config.toml
head_dim = 64
positions = "rope"
rope_fraction = 0.75
tie_word_embeddings = true
beta1 = 0.9
weight_decay = 0.42
decay_fraction = 0.546
batch_tokens = 131072
max_seq_len = 384
dataset = "wikipedia_en"
Each number is 500 + 50 x the weight over its row's rms, rounded and kept within 0 to 999. Layers, rows and columns count from 0. Numbers have three digits each. The size before them is the row's rms in percent of the matrix's.

# layer 2 MLP up, 1536x384, rms 0.0358, rows 1145-1199, columns 256-383
098:504502415530551405533516541469487609489463568454441498489518613572502459481554513528473510487481495517509501495518427528557515568528541453442513435557410426427507492539462454468608459537484616492546510621530457497435437584501527414368501525538462586539474532525510559537454495425503589526546574594462468527473498562505576471462515432554447509553464554505517476610512429478522499450593
120:574630481464506565603494518584493434475453516422449553370388460488501432441456432444493516422505427486539455577499593470524491495490488467546553594458530513548590571528621571600523531482517448568575478425453491454473517536421515513550464502357582534489555479569499509487531422592462575554474495543488479516564424464499541481566526549567469498514555507556455467556514436449466593443513
098:547556461514501495600456443513502450594513506559383504453489576438460468499575540502483489568438406422477475586466495492454549451498468485481444488562449495391509615537492539554531496441567500493509567533407512456482470547596440506587513424546594542489514398500521511499463519422568476442475560538432551526575480501551547581514427509497490512490507526538395526489502516450410479540497
109:567529473584553465510552482501475451454470534499518488473471420512588472520459590519477453584455472503424514536558518550595495468457467457465399527490627564425625457574460494490446523407540488528440443508510462443496481474479537513568499592553441509516517544589512574544404552447416501497425487495571456449499476522451541565543412546487551472536468456514484594519594451499462427501499
090:539423398512456461455447531509435564491525528472565610458442525481463473429536511532447495519548460550503537476500459445444497521489421523426474540391462506502502490570514512498479466459589449515614490516437550405476550443542483523481441547498497586533486441470499528410442493474506475455409486368559474423508539597618440471477410502477570569532529535568461418429500476475418464488580
103:523509519500469428496485507476441485437454488525492507416458462497577519403533556507555575414540491537486496571515427491441548448537528459598558513415521628538488456521418514667522473559590535498515448463471556560451564454485453445516547439478582520517505501540498445584490500527551503548467475460521584490493444500556522504490536511505468495441454599554472588549494484562510490493515
112:573488487518484463592473451470464464512514443528525549524466432474469473486500484530510521489464437628534551569457548583586454587537560403487454571422533546609462483468509598477487522413513447597479516581533460459580552580530493561504551552388507545522421473527505551589482512521506423452593494520458569457428529531524504598488473389517441484535527473514419547497546535514473476434394
107:540488421515576438560525464547484438476440478548449539450493465503510512449499532469559472508591478427416501546550475511518492553528463474454558461500533506506538405520425483570570537485470506543567548470546484471472454572512561504525577446501500542538460501504461462506624417484410536466431515503383462495550454484434583526534527510587466459485466503588436509483574498482462489418533
104:540543557493534554414508518573512549470496449510408532474458481543558401493479532475496473580442566564538529493506526524535518496478495445497537544602472461446475496453492485512486474588426480496615480485566463635526527499501524490456530648461533504507556465486467547420541511548443508449539424480482519517517442483632526499501494509502594455419521423503473455419465575448441436539498
098:516519564517622459520498523505489293547457575459481523581508434463542493500473446495539508524561484483520422429536527545498621483454439424463468439554539457483526531548585536426436498515526496606419498588529413481443523481504493492444505463494547484458488491508483451514572589465496536540566587580448392522533463554487571530525429562556477540520403549467572483495429495485433474506545
105:550458471480488571515561533553468480512495482467501504469466536455475427528513466546596538540558457588458463336507577461503582427498353479499576403613488540531499549470444497488451482506545448485529532552471566482475589652515601431510573502455556452580496455490526482560576410491513470576576513495548598445479441461566528441496543480491485450480522523475506584469445578522512472452577
098:482577486447492519449491465595436393571435551462451519480409551463578517407406406470537480501495496409523527427397483403484522500514420524431493545556390556559530434460519479508486643534469476486526485447526562541431590486554485463450500607550456452488542441476396493514530540538518434462508520455519582516476378541513505557428580448510507525503461564595445556460564458514582557488581
101:523421492545546563504561555517502485519498504405430486439444565459510523464485540520587511528563548570497547558431431478425440465433534425509444518520382506517502441468547472560433529524431550606508497479533644506443479489521482409506552428447574558444528550594483531525482492475446529419476526584482435587473535521482555605479518631572447443497562521465419480534425431456437442516539
099:512523513459512492472513576497505398489456449517475502499475565473557554546457459445480475592516502517442472476540581520599545537558517503443387545567515522508564483533558486437519479542505453421609471534525473509382483589470570451519490547485507428537461462524446488381525395474438497503474502455570557492546514591523468423561496523483473580439489490576445483473505450433549609520544
101:538526532508570522479534411480541440537511401360433444551476612587612518465508562439524455482615542450428490426511507620468509521560501491484497410460499465489517518505580541370434458522492446530566496499424446502510574507539574440451554525417567457591459505543479447548460573453538489502426526464533436442475490491570460537568452516546439512498488488493517605493481388506543492491504
114:517480478462609428496481415489459440480445522527531540548526468517532404463522571478483555492540453463672501443461471450470556531502492518568434508450389458507602488472518577536529547550537482527517500511372478450515516597530523533485568492520429535532486488527500472602529533467376584372497471496543510477485515478547558623485435482615499487465475467475565544511565459459434371492507
091:526519453503503501510462525515453445515431503468484438514531527471491556548521461603543490507535533463611551478395487531475530515536544531508545445614523462496602595568519450496481488539587445506587469487454450458435560516555458474572382457461557513537399465598449495577477479484525490465515449534489549519504497495566462585465451464434544504461490508488471486656511467420533575478562
100:484429526527462457466524498464491511481488522538396507519458507519512464422540463476469541483409397352513466432458517516564469490599417471526555458540508407508530489472541510597488535497487455464491546473513435405534589478612424463532560464486457558599478584569429495558549542489546526456462491507552506536379511480577508468527472464520459612479621462482471427549460460455449548547532
103:577422569455537524408527499516423471580430440541393505487402653521448487427520482524546537445541533564597410498471536555453482552552560485494502421486390513614631432502478552526483489423515534437470517591430496444453445488523526606441510567482436538524538481552589541542578549528456553488483472463509497517428473455386467482467535558571589519469488516559503516507471430498485545505534
101:548466446443538448458473505588474480444410469524453539507462509449467482563446462482616414454592481492530470463494578461576518471494464467506445548443478557521519405545440508525507504560568560463499457448419548571407528493490596487454548593479560543479402451548471487453529476563476447462441492478503518419435428575485475480564513445506562491543456528601547555530664490541590437484512
107:563491568608531504457496480532457478459545480433522517398451449462574469476535452481512508513435440577503533493479510544637467469517496472401499493444473544530537470482511419423501507416479439450595451503498542504476584628516493585485557538496448536562530559575457527475435551444532425497555447470558578602408395539517537486547523501585565621497478464492521650555438478575532462569484
110:537566478460587471486442540502491453441408456488460456468565424574513526484504550495453550510533533557475479486545501608459433412522527481476425579653571411464472412544459406439474509508447364598538550518474464498447584539450493507461538501552595470496432599517521535417506547539478484495542445452578554465526519463567565519474539476515557527587501529494481475500437530547519570518488
111:574555517495505503615512570568523505531429466401478567471472508506488425526495391582432598453538463557570487432499521542510483582455469475517450485480382474616513466564468555541515372532552444510533523599500548561572443484449488514449527513429512519455491499471476569503487433533504481475492456468510559439453516508500492480406468442506490548495468523544526611582429441514547563451552
104:520503586514485482522422509538514453520539531462490539490534500516508449468497582459569513494519505613387456493514465448479483598406533463542450578466585537419428432541489487438553453523546602573505606507503512536540534432559590460525566410489545492565433353507455543514548521481605467541491529500428478511511507635515521571469414494460506562490542451442468496497527537544491574522489
098:546566529559588499441552513515410551503459500497499536485503634520518433485497498529544486432512576487512522579492431482569398500406553433566379567525418554466493450461468426428457539549586449479638452602519584683492531444529393490513455496484492520428457493553448461538527486476503545481557469477549482468544519496509399484512450493531481555480445591529536477452452500568523440560534
105:544438503534508468398504491545426485510554472475499508452437579549533435567530495564557468478475578473484493554472440456526411623532495488504517593505420571415528529511507449446563435625550581494596520511540400475465462530535514467433562492456412567497485506530471469411549488463466411525473470464500502464556507519513431518458452514504570509539494562498569455517538496453498568385452
094:495522564501485473523523500461501471485426436524521496503558531567534510562395550506612493570472504551499484492588621556557509496514542396506509555439594505516490467574504503481500536435503444520459446647431474480500483506505578667530618531493474438572502430521492546470533586539579564549538537456544519539493564488540461494502425471479482535508418537531552526450526478554654513505485
087:562544477558481442441524555556483449467524493487535513463508522511490560511494518528456432482485531485456414519466435565510456523424547429449479471481528486449484467532441502530544517483484446487474508520441479492420375529501534415632491512436539481547528475551429437560441485508490467425552424469468557534572472527433514488547515482521468530425474563614555505617539526432475635514456
095:543493540428491584537485457554429486491547508465572528484505428480537539447515534491502646548447490521452487473503506588501446531508471458427525568469443524384423500497563486530592524498498461530461523457478530536460579535446518605521515494469484507505556480515516565509482509518548488404435508507463519527465464473514472531516519516603507509469468427533472579475454471628444438487596
093:490470628549556421424474545540475456534517564478582494400468378513513519567501538492556542557456504528495494508503446458435445556474546481455518540383507601552506558525582522528444539480499607550513493479499475479485550532526517493530452550526447529588491441532410475517502419487513464480442453520474486511503476444540538433539487576487464544537548564637530456550589514555459558492528
097:566477537460512446410507575552500526540479560449461472511473548520595446535506557454490564483496504486517479474538463487521627569503474488439547388506439508467655481526530582537526525468510514619515544491531459471484518514440588529513526501571555578521434480478449569550561469547472427549523523451413558536529534579580588450485476568472543486584521549454520571480571438382489380446510
099:533423513430555503483498486524468481483490563491455387469468474536519447471557520539440495541423441465592469420444511521421554395510468548432461488503561476498590487581573551538482499582552504541511459600416449559406467515555517531505535562539502546536446539595462484629511453578482502479504527433531443505587467530539559527606567453507551436606506527543490447526443512446461476532525
109:502597501444502526444449494577464470513519467477485567405502514572541449395494457501545498455469420464533466482525490402522472557523511430508453394543543442485483447428506537441495582598472525509466559436498539596469529484414536409460393495403506545549497449556451454608470367470521526529521529497413432616492358498444526500461467499632560455489458459405508610373484568439528549508565
104:553469544623444412501490483449486497504620539558466558508453588499584436486487585448494529381479463497578528451488598445521510547516531492487495543461506518455543498447592561582570509414568445504578504480512530474495461583464470503525489524451405525605512541569522481461544441483433507457469519630500585486555437499502513549380496524583500472470549554536583548507437565484514402492529
101:575482506584568466378493403546483499521531404423480537409457519479488434567590520471526524437577554471552427531467420511445627524540493437493600444543429506495565451506550462528493566560549381582588528478470467572546469468590518465544448474423480582499426415525515485487493468604527420487476571548472481495486420465529514551449501535448490497548475483539542502505602489538567571489549
100:497474525508481486449461485542496430594451509449507543504541560514539480475403546496513480424448444423478380553560485552499530515524550469485556433536528505574518570416460375466550570530454517499515514545470496468564401404449526560430544499521572554559406462547497422619502556436515520431564482516431487587443385465422551496423420487450561625351509561488462470536451411485485473429538
101:532462516487514394519451627670444518491568589438486579469545512464475528551441462522501489461554453575529494502493460474551464413406532467551447516458495539538512568565458540464498549492530408539526472444400541561562495491553499423508517526453459588473508506513528585481522375527476538434490497461450476585421491563528530473440487535427519581425512510532550501483432478457435533517493
087:526484470450446551444513582472457487473489607534458540483464588554492433499494531580493570506452496461486514525448448499544495531488456460525473490439409555574500436484494430480415493466490582522550528495464550433460540467458505517523532466449591540474496530520540590464539542485494429375437477459484581445450461551573461530473429567521601649456461616547363528478512431495463440479522
101:496535532504565429541526485450445551517448558535493553453552520517458448444453577470516475473599458574579393465508576436559515435519431488459413503547594522585484493610449529638463508512474522494505492445524618507443517503386462602618498398491562528569459413602445437498513515434478454516598548503497479436401448575589428537489511512418505489535536510531512524551493435592435438638534
095:511542558454497460386580517470470568528559495481513535398461469502429436525504501413565517405469561609520626505488477539473447449514453464501512508515537488561444500452494500470512559513437544435595592468498528407415538599547438488624501452522499530542457378498392501562502381447449476363437493479495505457524463577584424556437544580525555502570464570522429554511568432528530450587540
105:573562531448471586537471561517517436628543505553435544532496466513509462454549414542533440480503484436511547606450489489584506493485465520445403426463462487513544480508511471515528521573582443484538576434431490456437495537500603538481523538520479555532495523519464501565469511412434478487556438525531530424558482531514424568545591528454418515461493415508536451501466493400553555522505
100:584439532586504426456499538535476519558514528564477479525530478510573517526657485641507468492498497478443537481519516565505469520499502448532488388561587595529536538538440499469611606519433592600537530456504589536444532521500555471500508471520478578573497494555467463522467507499470455519488413487472465568469411473515462514479398483426516420551436455518479535540432518432412480453520
093:529445410513553529568521508604544409475492446461528534416499507533484418492457541497595539590488480579415441495418431556509463482494426478579469511475454579493502475537536475455509451547565594505561501485471518511603515469356567488524550499374530547525512518510512497462514484501510450414422465451512471474468491539556495524572488506505571482515468520637596530571564526471513425492556
090:497512541450528532556449548522517467551499494451448498498474616519473509374500485510458477499519453509542469453500451516561421472631453476554477507585463515516404438592510500534577551538501425500483495533452483543444532606549463488447447571515448455562444419492500520494502453499490473516447504414510518542567406508603541519473559414517482546495545474542401524459483459422444552599463
091:482477506480504455451586470576488558473516426545463532436474517528528513562478491529512498537456536409555443451470522490470466501436475523503525493553531513486516566415522463529487562524412464479453503565569521518566524461406462545478520559530549495534418429531502431566448578576377513504522462501565548606475538551529474441454505526493562566433540468536569641502581469496468506486461
086:507681527468541507477550471593466471568532453497504513436493560497531407482358507529471443402528448485418554482493551590450421426525505474547495523477481452404466501463506597454462547522474519462481498541452519512522452471568519553529547562481582538514419502548473467413538533481456503440536515519483504519556501568505423580416407475503366544411508561442505581437550464486541537484467
086:542450439454526458473501553539469437508474471483486538471486557501392496577528507366459441435470471483533442585514418504472570506545564538368539404398526443526531479465506498544521405522509479463516558557512495498478513544530449483481511516417455543480500495480580541554481521476491549485389501444491419521406475531501464523487518583588567579414543394533480480491398494439495501530519
098:527457471491547509537494502540473396499598471494498487506524521489519492466448504397579494462470512490489491469473467559530439426570550487422452509546442569597489505467561518439500536416435503576487540398445553544426592537430566499490402496445531429602467535524477439526497483416577547455522460500540469459396403449531431466471582527616501470564419573489482548507413471465537491550551
102:519464499543611440517512453564466538547477461425466510461490522486633480573494547503510523562538471469463458403570462472442515531464489479518489495507482537433523493476474535582578521555471478612507524542442463525455465466407598469493520497465547515503479532553484481591593502542539400506428575486556503506493481595463572501486511585544479486552454526575438580508550495485522558494498
099:494565436544588395480527520551505503565488579500488543444456464540566537507531442521473445523539452503477484494411470480559485507507474452451585517450533540549474497517551477545510528509524510438480475437506505501412572507599372514556543477386351561476468534507480503514524531460477444441516452434501421584485495516514572530552564460517536598618467571507547497485455446390482548447580
088:600506456480602527596506485431460463482431424490476591534501536541484560523495453484582438480479463423571462345528562520532549455518511429450505462432543597481576499555479518519604488459490526550563477574387488481453413372457466498492416553486570517569533520545506433514468539516571552526617519514472531472565520458453517503588462573566438520443562576544471518431468557469494534491556
093:498496450601438461466401520542451445569507503516401499531530482455453500542488494449416465438382479427515553547593504540437568417470424484431370460521503385490483596438528524484487549521571503454524515410496499576528479424485549593517486524496467557547477520596421515526502530477502467456445394426401472603480447439580422504515529556504505582421632522441518412523531453421496451552535
097:480553474540623435376510507592360479559506482382528536579488465543395446599523554471567462469511398436542556460481548507543504466545507491560501441508540506572462437466466465509561561565435475473496485416540457484448535483346513422510403499452466504578492404522469541551532442540436565506506502499571484577488534460535499468499465495509569522474454497462567483583482615559481515519505
109:502529494444486546510496451572499455530447473465399494524421511488568425461477593518496501634578516477548484480544577458528523524478425453493476493563444461557511520549516527476562564521461481507560610545529516600563563488519465617500542468532531461486432544549497434426505542511478467506508598460501511493519523546487451435500534530558454589470479429425480472494427615503508461481579
098:533576512538533447469505544560484495420426480402485504486520498511537518536603565431490531563520566554517415424475361410494465556591412524505447534433505497544519535473469503529543467566487513453533520546445380473456576567530493556423483443425425535477456427512478460518455545519444507459486509516536508536441461416480511537525545390592426492464549516518490452511507434550566444518608
# layer 2 MLP down (transposed), 1536x384, rms 0.0309, rows 1145-1198, columns 256-383
102:527412512458540515432456553478524506450440512487441443561529525515542529511520513546479456387451521441554442463544462403456491462450507514435565474437469521514500487490499514551452492450454420429504490455544490477472503462507593468419496467552573502574547605486621576389495504599529504558473466517426518474525532589492494506439525524448489437375543572471414425492397546506444471401478
116:510636591481424520503516503541548602503461481533427510482499501561457463530528461585510488531474464468551492508427536504460509547489452436539473630579543476528462500526396520611518585509542502533511468483505481421522497521500397471545501549452498436491540439507559468483494537502509558518591478621519506413521525460428506584517457469524448554455464579540465467549446509487475531460498
102:479531442506482640556502538515537433443554520555450595469536522512507535596610540511586474542464450465551534524488498507523543507445484486405489491471401492469486459683487521444489521424619437572482462557450466491428482507514534526537509468514475466484486484475487437578492573505479462612469445543437398444564592520527565485496506587534571351500563476494529491534477484531357548495506
105:467448525497518397548527529617478375387602481451438600455479506515466571437554452579476478473475421513496514430520451463484554477609474450578503530484479547391552510558525426523480530513467540487477527508451437521514479491461479488590451492477393554632458476512430448510461604436565520495487558443555518510444515518476472557556603507509477513496531419531504561483492515536519463486406
095:439525509539454500450487516464385582548446597509500553468472413499547454514475537425440413520548508579395523570465541475450464403508510518535503542513550539487465551477474536510516507420467464471498540524539538418514509516467491441518501468467519480458458535475492593469526508464552519439423490575468498361508494446581491547494427507390493606577534490548461481501478501483585513448544
107:482561477510537468531533512506473467594478575526543512605468490466498415486493451580577460521515491476592556570396505471575474599510447523555510474478472548474592492435473601486425517570442459553464488481568478514573478455519556463475478498461477448522524563505538506484377522537547428468607492482460491552524529480470574507476510537498515460447471520556498528497396462360516413541464
110:451599489447475510460470502457427459558506504509588482528494491406511489496464497512506548510490511497480493485499430490516471569549444484539445603516366535559506466500578501540555488424536499528516425470462490496452627518502511547465423359474494532487453520480409537588501494472518410455512556565377520504456444397530525427414561498547464473494543495421397573388596464462482512530587
107:539425508481491493447512464491551513583412464454549435445461440510530572489513519565440385518541482489429483552412470468442542482489450495558427416490522439459537465522549407511535468470460630455505569505496469475481507392470520471533532479516505452541486511408558533468544407525494509512434511431518372478415545619513572407566480530532531528527605464601491527432529410508454622409517
102:528506596494515514470467444596480535435459513466523500546513462541505546488497488543556449481495444524444496482555490486416463518460507461589546455479462526475518459442512453419576491572528545499502480488494545473444481496551387444568459608521583529461440556589576433546591493412508483576447419529481619477522452621482495439460531456440548481414520449466491549493464590543481445485418
101:534486504479497619376498551523511503443508397467485497494543420349498519515526488560612523500396548379492581518608476464509392676455466460490501515498479536509498432583525434591541572465495506514526473552493468540557518451520503472449580475489563493448525488456550504581505510491508525489422468458535478487515480383464489503447518607444501473521520530485503491477464473487558447466560
101:534375555466485468478489520455495532412457541446551475560522528547525470499451566513552516514576521527510523492606515462555430459623509552542459488526471497424524490528494459384466551479541510418466488550542527489510576541545530379531558493513530438608488476490490539448589563448480526559486616515470535447502541584477431491505438434492552418506505551447453496403587516587469483471452
101:482503386549417508469482480548419486516586477532507495608443526391562564535597426484503509471441515421550513516506492533461535432482523476486503556568472455496551450529516422524587454507558433532495500545507530616556462530481549537542565493499470479504538499511550568461489557507516445512438520551523539508498545555420489473546598398561441480531526509508554509417582496454493524441496
098:514491454457508505572522511474509507547485477567407469511492436575428506470455519535511505446458491514378536500498495486483549510526549508516558557528527606434623459460539474547504515490538556503437514542487513482419438511507431457504539503471520500372582567562512553487434514531481501506452489584460509509528488416423388507610473527445452472496495480541480518384396461465563410377524
094:484558554502458494499446440539503446560493520392581493505542497432514478473479428518435521429577520584504511468484494489594553569550478480503487482518566568547531565461448494518493469411447517452492534464379492486523524397453454511493530541446542429533410515494408507554500460486464470505516403471524533456447543517486429519494431442480417543479467500586512514483550473574497458430547
100:497516475555552578492467478488533461402573484482486416446422436523513562437448535648542531519574514470499471520463510568487424495546593504485467471449579609430477438621519511529518499521548512542455504573496473495533361504466529494527625545523465433414468503489496421486435466461560530547447401460485530450526574521466524633489440495557495512459502476527464544542512499617507480518388
106:439482543473561531591477426506527488522436546591493545504509491507528493499504548463468516444475515489539555553490436478537497461518521544483496456544438507486483536493498582514478527501505488503522541461529496475415542498449531547451530492566512481495469527423556612526540563432520496413538492558585426467582488530639458522576356409531528438475475457534556452504478540509495454477598
094:439637476492516485513478531484499508477499479482446518475504516531432572544487555446452419497470490500449471490568520497424528535484574556494522484492505504525498476529494467526463636505390546467477557523421486485508484429553540498503479454508560464589421502440516511489633458535437584543544519515576434486534483469571513444481447461545488451423536482497449616481557476637427484580454
097:372413576428492555574484469520551548492517512487517517503462568480509450472483503430458614594446462480452476491491531533483464445558526473548467527518439491512474493464482596454551474498455569498577568489472529499462549583440554570442554472486529424546451484555536527568536459433545469496477533506527497454450467512451493454511385457546460529561419542543478509457436499429529456444447
102:638525474538479533575495537497495517599565418616512469543497590503528469353467479494542533527445499504568507406444520602471505581479512563518475501555486536474474453449607503566513469506514515506409396459503494486567420530439485513524544475537507523624591502445539509435450535526516595498509386550532554523564505371420397462530432496559397439412556548592473434557548495507433491506514
104:448496476486532361405459491544521522450475534491472473549435550407507606552490493436516503492381525498517541414495532511481516551489548478475485469472435546625482464535543434519523620459509462497439579429540503471460443502570414565370456495525481402430412500467532479503511580426490492460494556549456555515518499462533502509439472450443494526561515524457461487508585534463507458550534
103:535458488574452475535517496552513544441459534541470599446500530566487574514463471550529514478480467568469507505483481452455438568508540547494428501522498381516561485463488433442520504523540477451478414483539478452538482552604542503564488554463407494551386598664442513510558537561474509511557517489429526532514461566542505493402516443512586593502509488419487548545418570452531456497494
108:479462403450522529517488454473539545473510526552583443531492505428532471416576549524521576452457475485458493481569456512415542511519564453437459514489485503444536414500556456487473488405546461467477435518524457498502496393461471509475561513456499412498490446522429538429495539584526577508390502606630444458514492526452445457488503442441500458505532483535506525362446557584513461501493
105:548464519549475489467511464557439502574441499526475492447578552521475504499437441543395534464525479417360576500530512519473501541544486497545469608487391475589504506500522466448481357490477486389464548487453500532520497539414467451532477501467493476466524458422445565509506533471496535437519456394547386471488490343499476595507488513470496543521478605559442490484517467500506493435520
101:491525602576511582568475524410392573479485511466488388554595494475549451500617496498529561423536554545453483462514437570459481493549485499568549519525466488414514450529450525429489452484460538579495595472526506494463486559504445398517583517469534460603476561503425490507466486606517503468563424450499461474497478572490535551454504537517585511449544457448459470530529539524544515536565
101:568533555521552543478513477421505511549574517527486569413400468517457549555571501458475478458584603377394510579504352456402468507533515457510513468504467497539461459504551488501494535505540485502421507447535489522542453438460442462486539410499436510533489515536526476517447409441531489470502567575544453475489530561560420504444410571503465489542524498411530521402459488550597526512519
105:429525443449510379487486494490488516497465524537482505476396628541560379492547510344539522493425569512467574487396507474441510420441577488467489426471459556413434535490460507603562421486492499512465481476612414426401446520552476510457501439510452449524473507509464508463536444479505434408471583508488508432444547488445485323478483512504542471512496511610418508543445586500556515495532
093:473502452476430509523428497515519506512507516553521537443467461514401595528474471581580563449549478509546504454350504603392557545548514516584525451446542581480560405499492552562561521479409608530434455519500524490559523556432534425564456542428558458451438564521547524514497560477452538543528498538483476501531565502487513536475499432495454487473450468476481441562397493490548457465461
096:595485414584457611503539530448502403528478537589521467467560590440528453551507518550514528552454505499557488498522474482517521510588485484555452515516540562400561498485508530562508462469548426449514539556522452431594512468640465494459513456560557472480511538460502521585486521515441472538575519480401480564445515460456613471454519499560497567507514476518462619537518548476534435503436
095:549477585462499593535475539486516481449569454469506434458503592500505544490495516508567508555472538497496488453439478451491488571516508489437541414507460545459432556484488477430497554488524538505625500526436508543490418528502509473468510427556492511475534495424607597527533523518521522499403575517594591430497473649510478557539447590506608385465491535536411522419566538449457479578531
099:616492576541561488629447398576510497469496512555457549465512522510483496512561511418500546495525542451397463576483484422518462549542629511509569497528447523560475474550635471497506476408553522539530540462549450434468637556472523498525449497441409496597463418584528516517492501477419456504466497547467512459579483480508515495471486457548536553495525501491324475503475451489558398526440
098:476435509500534606465565453554519524591589554443478475534553565544541493542518463437485519367608461516491489515462531540547476545495574458561439514533610444479537456439548542446438544467494514534436451418537564524610543437428549463491384545480545415517517514441480546459438489480532442475477490541525473479470534520498541511482470471475470476461496471460510393508405449521502531453576
100:501383505509442497521444546545448505507542594574515529502571483552543470441553460479467534544455538486521483546485423441444452505439505452534401564563524439450491497519564526437534452605524487533436423452443497511443488516455529481451477540490525499425462576509530560582465418436474579423483497559435533533446478477631489509498396513527465462594450566512495497480487450595423495397565
110:572443480545424533568435503528484510470578548530525473509564613565510489544501459440524540498554507566594533477491477468454532461490569480539542495510442425585430459519489527512436520551475560516447494496465405539446457448557397544432575459478470491494506555484516477523491518449489497483491494532337503454420527520571425473487502512555512444524503487512515540549526563562571435566468
097:482483506557541490531469558458510496430505506513463525405530471454511485438462549509524525443469538515496515569554539544500429497515420586482629574452522464497503528444514518524499435516551538542487569462519519567450530476569473503572606461468416500473540517513488523409581465447509473547477487518414466372477517423427517638462511400534497539530509506481526529479512432502508399517441
094:421583571414578514473455380481553479509527454490488453501520549478417450493563475497529493559592560518612454560495475512511496546529490468557498466451464429450519450506502469517424455552571540537491481475526542504538522384591440525546445461470415396520509499444672484470464432516523466546481462512494500471540499375524507532519455512565451489512442461531505470471462517576473578498478
103:513514470485487344521468461581495479454469541483425496562547459533592504532474506451443586484513418524490459515535412498412539536549533433587488456509473470555448585561431598573528465517515519495545522488390488488560454568547485354465478597548555465461429530536455451512415459576530496527497520524527443493600492460566515443485475563487503503499382472454511435600489385498524468547560
101:618522525554508517385487601540441546511457517425496485529502629595540574476489494575466511507538427411495449528542530553531573501450437549588491497467527551475466538556466459536503445431513499442576547501403491503544546587500531547481492508546524543459523531546509614554484516546453478517466588402566454513529484493530564521572514540466438584482519425485477499465534347519564470451464
098:455507554482464550535486535473467573492500461610447446552624465536431471530533485499488495560449486433522524434401551545539475480421486422497522570471557541568559540521495534495527554499433425563464442517515462442571466463510499514590529521527554545386448631430478542463542506496539500419438421592468438475497531475525456519469552485504450578402494551539493501444570559576531557532609
104:405462486529458434484539508494530566506524594610558441520426546478475487505491537520507438556591533556607484404556493430541511561472516522489542572559429463543446509614572564493476507517517566478605564540531517495522452532454468504493505635380506573483516472482653448520507485504459523547586513592430459465512529517550564567474486525565589514567528532498477487558448397502506498550504
102:542511571493454522529514610365598558538511428481614515499477503474449514518447507467510497505440447534615527473468488534576556534595405430553415528576435540588390438496489535438481521570480458494531544419504467417431492478518507574551443474507456516513538457417524533482567558522469550522532545544459428537482498565509487481435541461533590454487564561401480486547500557402479494528560
104:523485570465443512528524466489485508515464543518428539409586475527428625539500514524571432527435483522478512536495585494503569559513563481478456522462471453483445420509556484498482496548548458590530459537389519487489604485427556579507494475628535575546514526396576518483466485473520428637508474509580504459455526541453491446491652606499497575513540489387565524463530480515509572608502
098:434471571587482469513524463466400447367441485443490474535474586430475522568478405500533531517539493456505462423587526457592554476558464421509456559552552440477439501490524485568464607555598433488457460542510531525520543467492517506540637452508486573460496481494431468463489614511503485580556566534455490474521570496561529541528446460562546521411539537485473522465507547636456463497413
095:481450392553504471546483418518557526491409574522430493507575520483452497451526434600530517544527511502437506478458474560534518490554574568528512434555480496497515502421487475501605491576457538545494537501453426531541620550512499435522511433514466448408479554520515540573533517500524489579499514570489550508507561524434493488534460501463499481544538430549553526485441634511543493592469
094:370611526561476468424543427458499542532601500535520451485455520485581496546550507466491535563416484518548503465554455384492499508392452440564476566513494520553520563501492381513468556474574513474551438439519485556466425517506525506479452502515435416518546440427472490410422518525458502552499536558426504425556476501480538450437533575526531458463552431542539518434537448438490527508461
089:480511501508474559537414461523448426459454530503556476532558487555543464556514474478500495472513424467494460587474421559520465524555524545561475464522425508538439540527444525479517442475574509441435512486496510551496448540544499520528421486463511479505558410440508441393402455560594500537519445516474537455517539468463434516486563428484483487578532440463572550539475485498592472416592
085:533500451489454425533504503447594553516415501479540522416516513547477547485441483551445555449468435556525567502420417505614525498549573478476530570406524521488423468520512478514487598512530550522409466563510489489518505470535445494545495599494461473475536469528609556568523476478473516460449492547473535547679568463489514483591363407519573564552451526440509574513569455502493554439449
086:453542500498521609487524423386416512490589382588579485525552426570552505482516564497430513535567479483521465459543510479550487471453504526489459464414527518424394498471574472459477525469483407538492482534455507520450431479567551563541444492448543451443511529420593361451536428428474494546436497506533561447545465504533470514422560555578474480417468478549502403475471546427537548503587
093:570418488427499423601476543508566506466453489467456508497562461458452455490481470495494381478413541452498452599448482484440469500548499435440457455431508552563498509505581463586469463510538542526530542463515530425555607419548427419452491500522495477473447492496647529496489427571543540479450560513504456480439584569558526480476529413473538512547513523566481439462477515465475558474487
101:506530474480539563514477442536516512511455548433461410476464556442377528456528426607435546555464559511528351523564393529512457520499496429484559489501434519566471557409486505535546472539477543500548462423411484508449493442434559580519570427457574500517599411500535525527625492483486465556413485552377576576387578489438518431482422469455432461496477491502473561423379506466497485509451
100:497556543505424461481473550463510460422613471589474456451488521469514551524502459494442442537482574525468449520553471587472573512521484435591500564502517457535403554545519473507460486478384461625474513540512545522485424477489634538480458517522532433514413489357419579494496447406496551566502504557493483525590520453499460462573505446453461533468574449473455542486455489538576475517446
093:560495460522499484537578551468460473462552388547466476530474585499603528483426481504417483460476533499580517345489559498533496474429547567509484496441519443462514541485455498552532447475596550528567455417512535531484469517520539543513461567553562460587470542544386422518524546476565455454550531415468537578562584516447437498530428651498513473462488504529446504441485481531504490509496
089:438405385551496464470453503525551508465519525530574407451427508478454551419530413543428534559440429486455519446535495459459505478612485530482448506523485492502427481534494505494480563472543460453389479538509566537495521566511577457604469490551558464446568468596503525460552518476522527459531606497414498469483459523566529525548466526471447550518537484352533501478513446517525488528438
095:309542499458571513546537559468415527530441529442502497483461481475550450601493484483468487356435519529434479484429506567412567495474459504513579433515449489508499450527614571464510543507453472462507533425497528425468537401539498513491520556482570525492436449456474508445499527427465502581516520551462482515456489507579506530559507495513445460526471524506456483478508475546518484382400
106:476544477474406513516406556526401474549511456471488479518538486473537448466556483557548553492413555503473495502527453533505514620457495580513493435476519580533558430472489548442551564516514493497527573430573536513561367490479524615530499592573640516565460550545515519513500416481506530513575492525397477497524486414529549432477496471476514617456504423439526547530414548523547437505458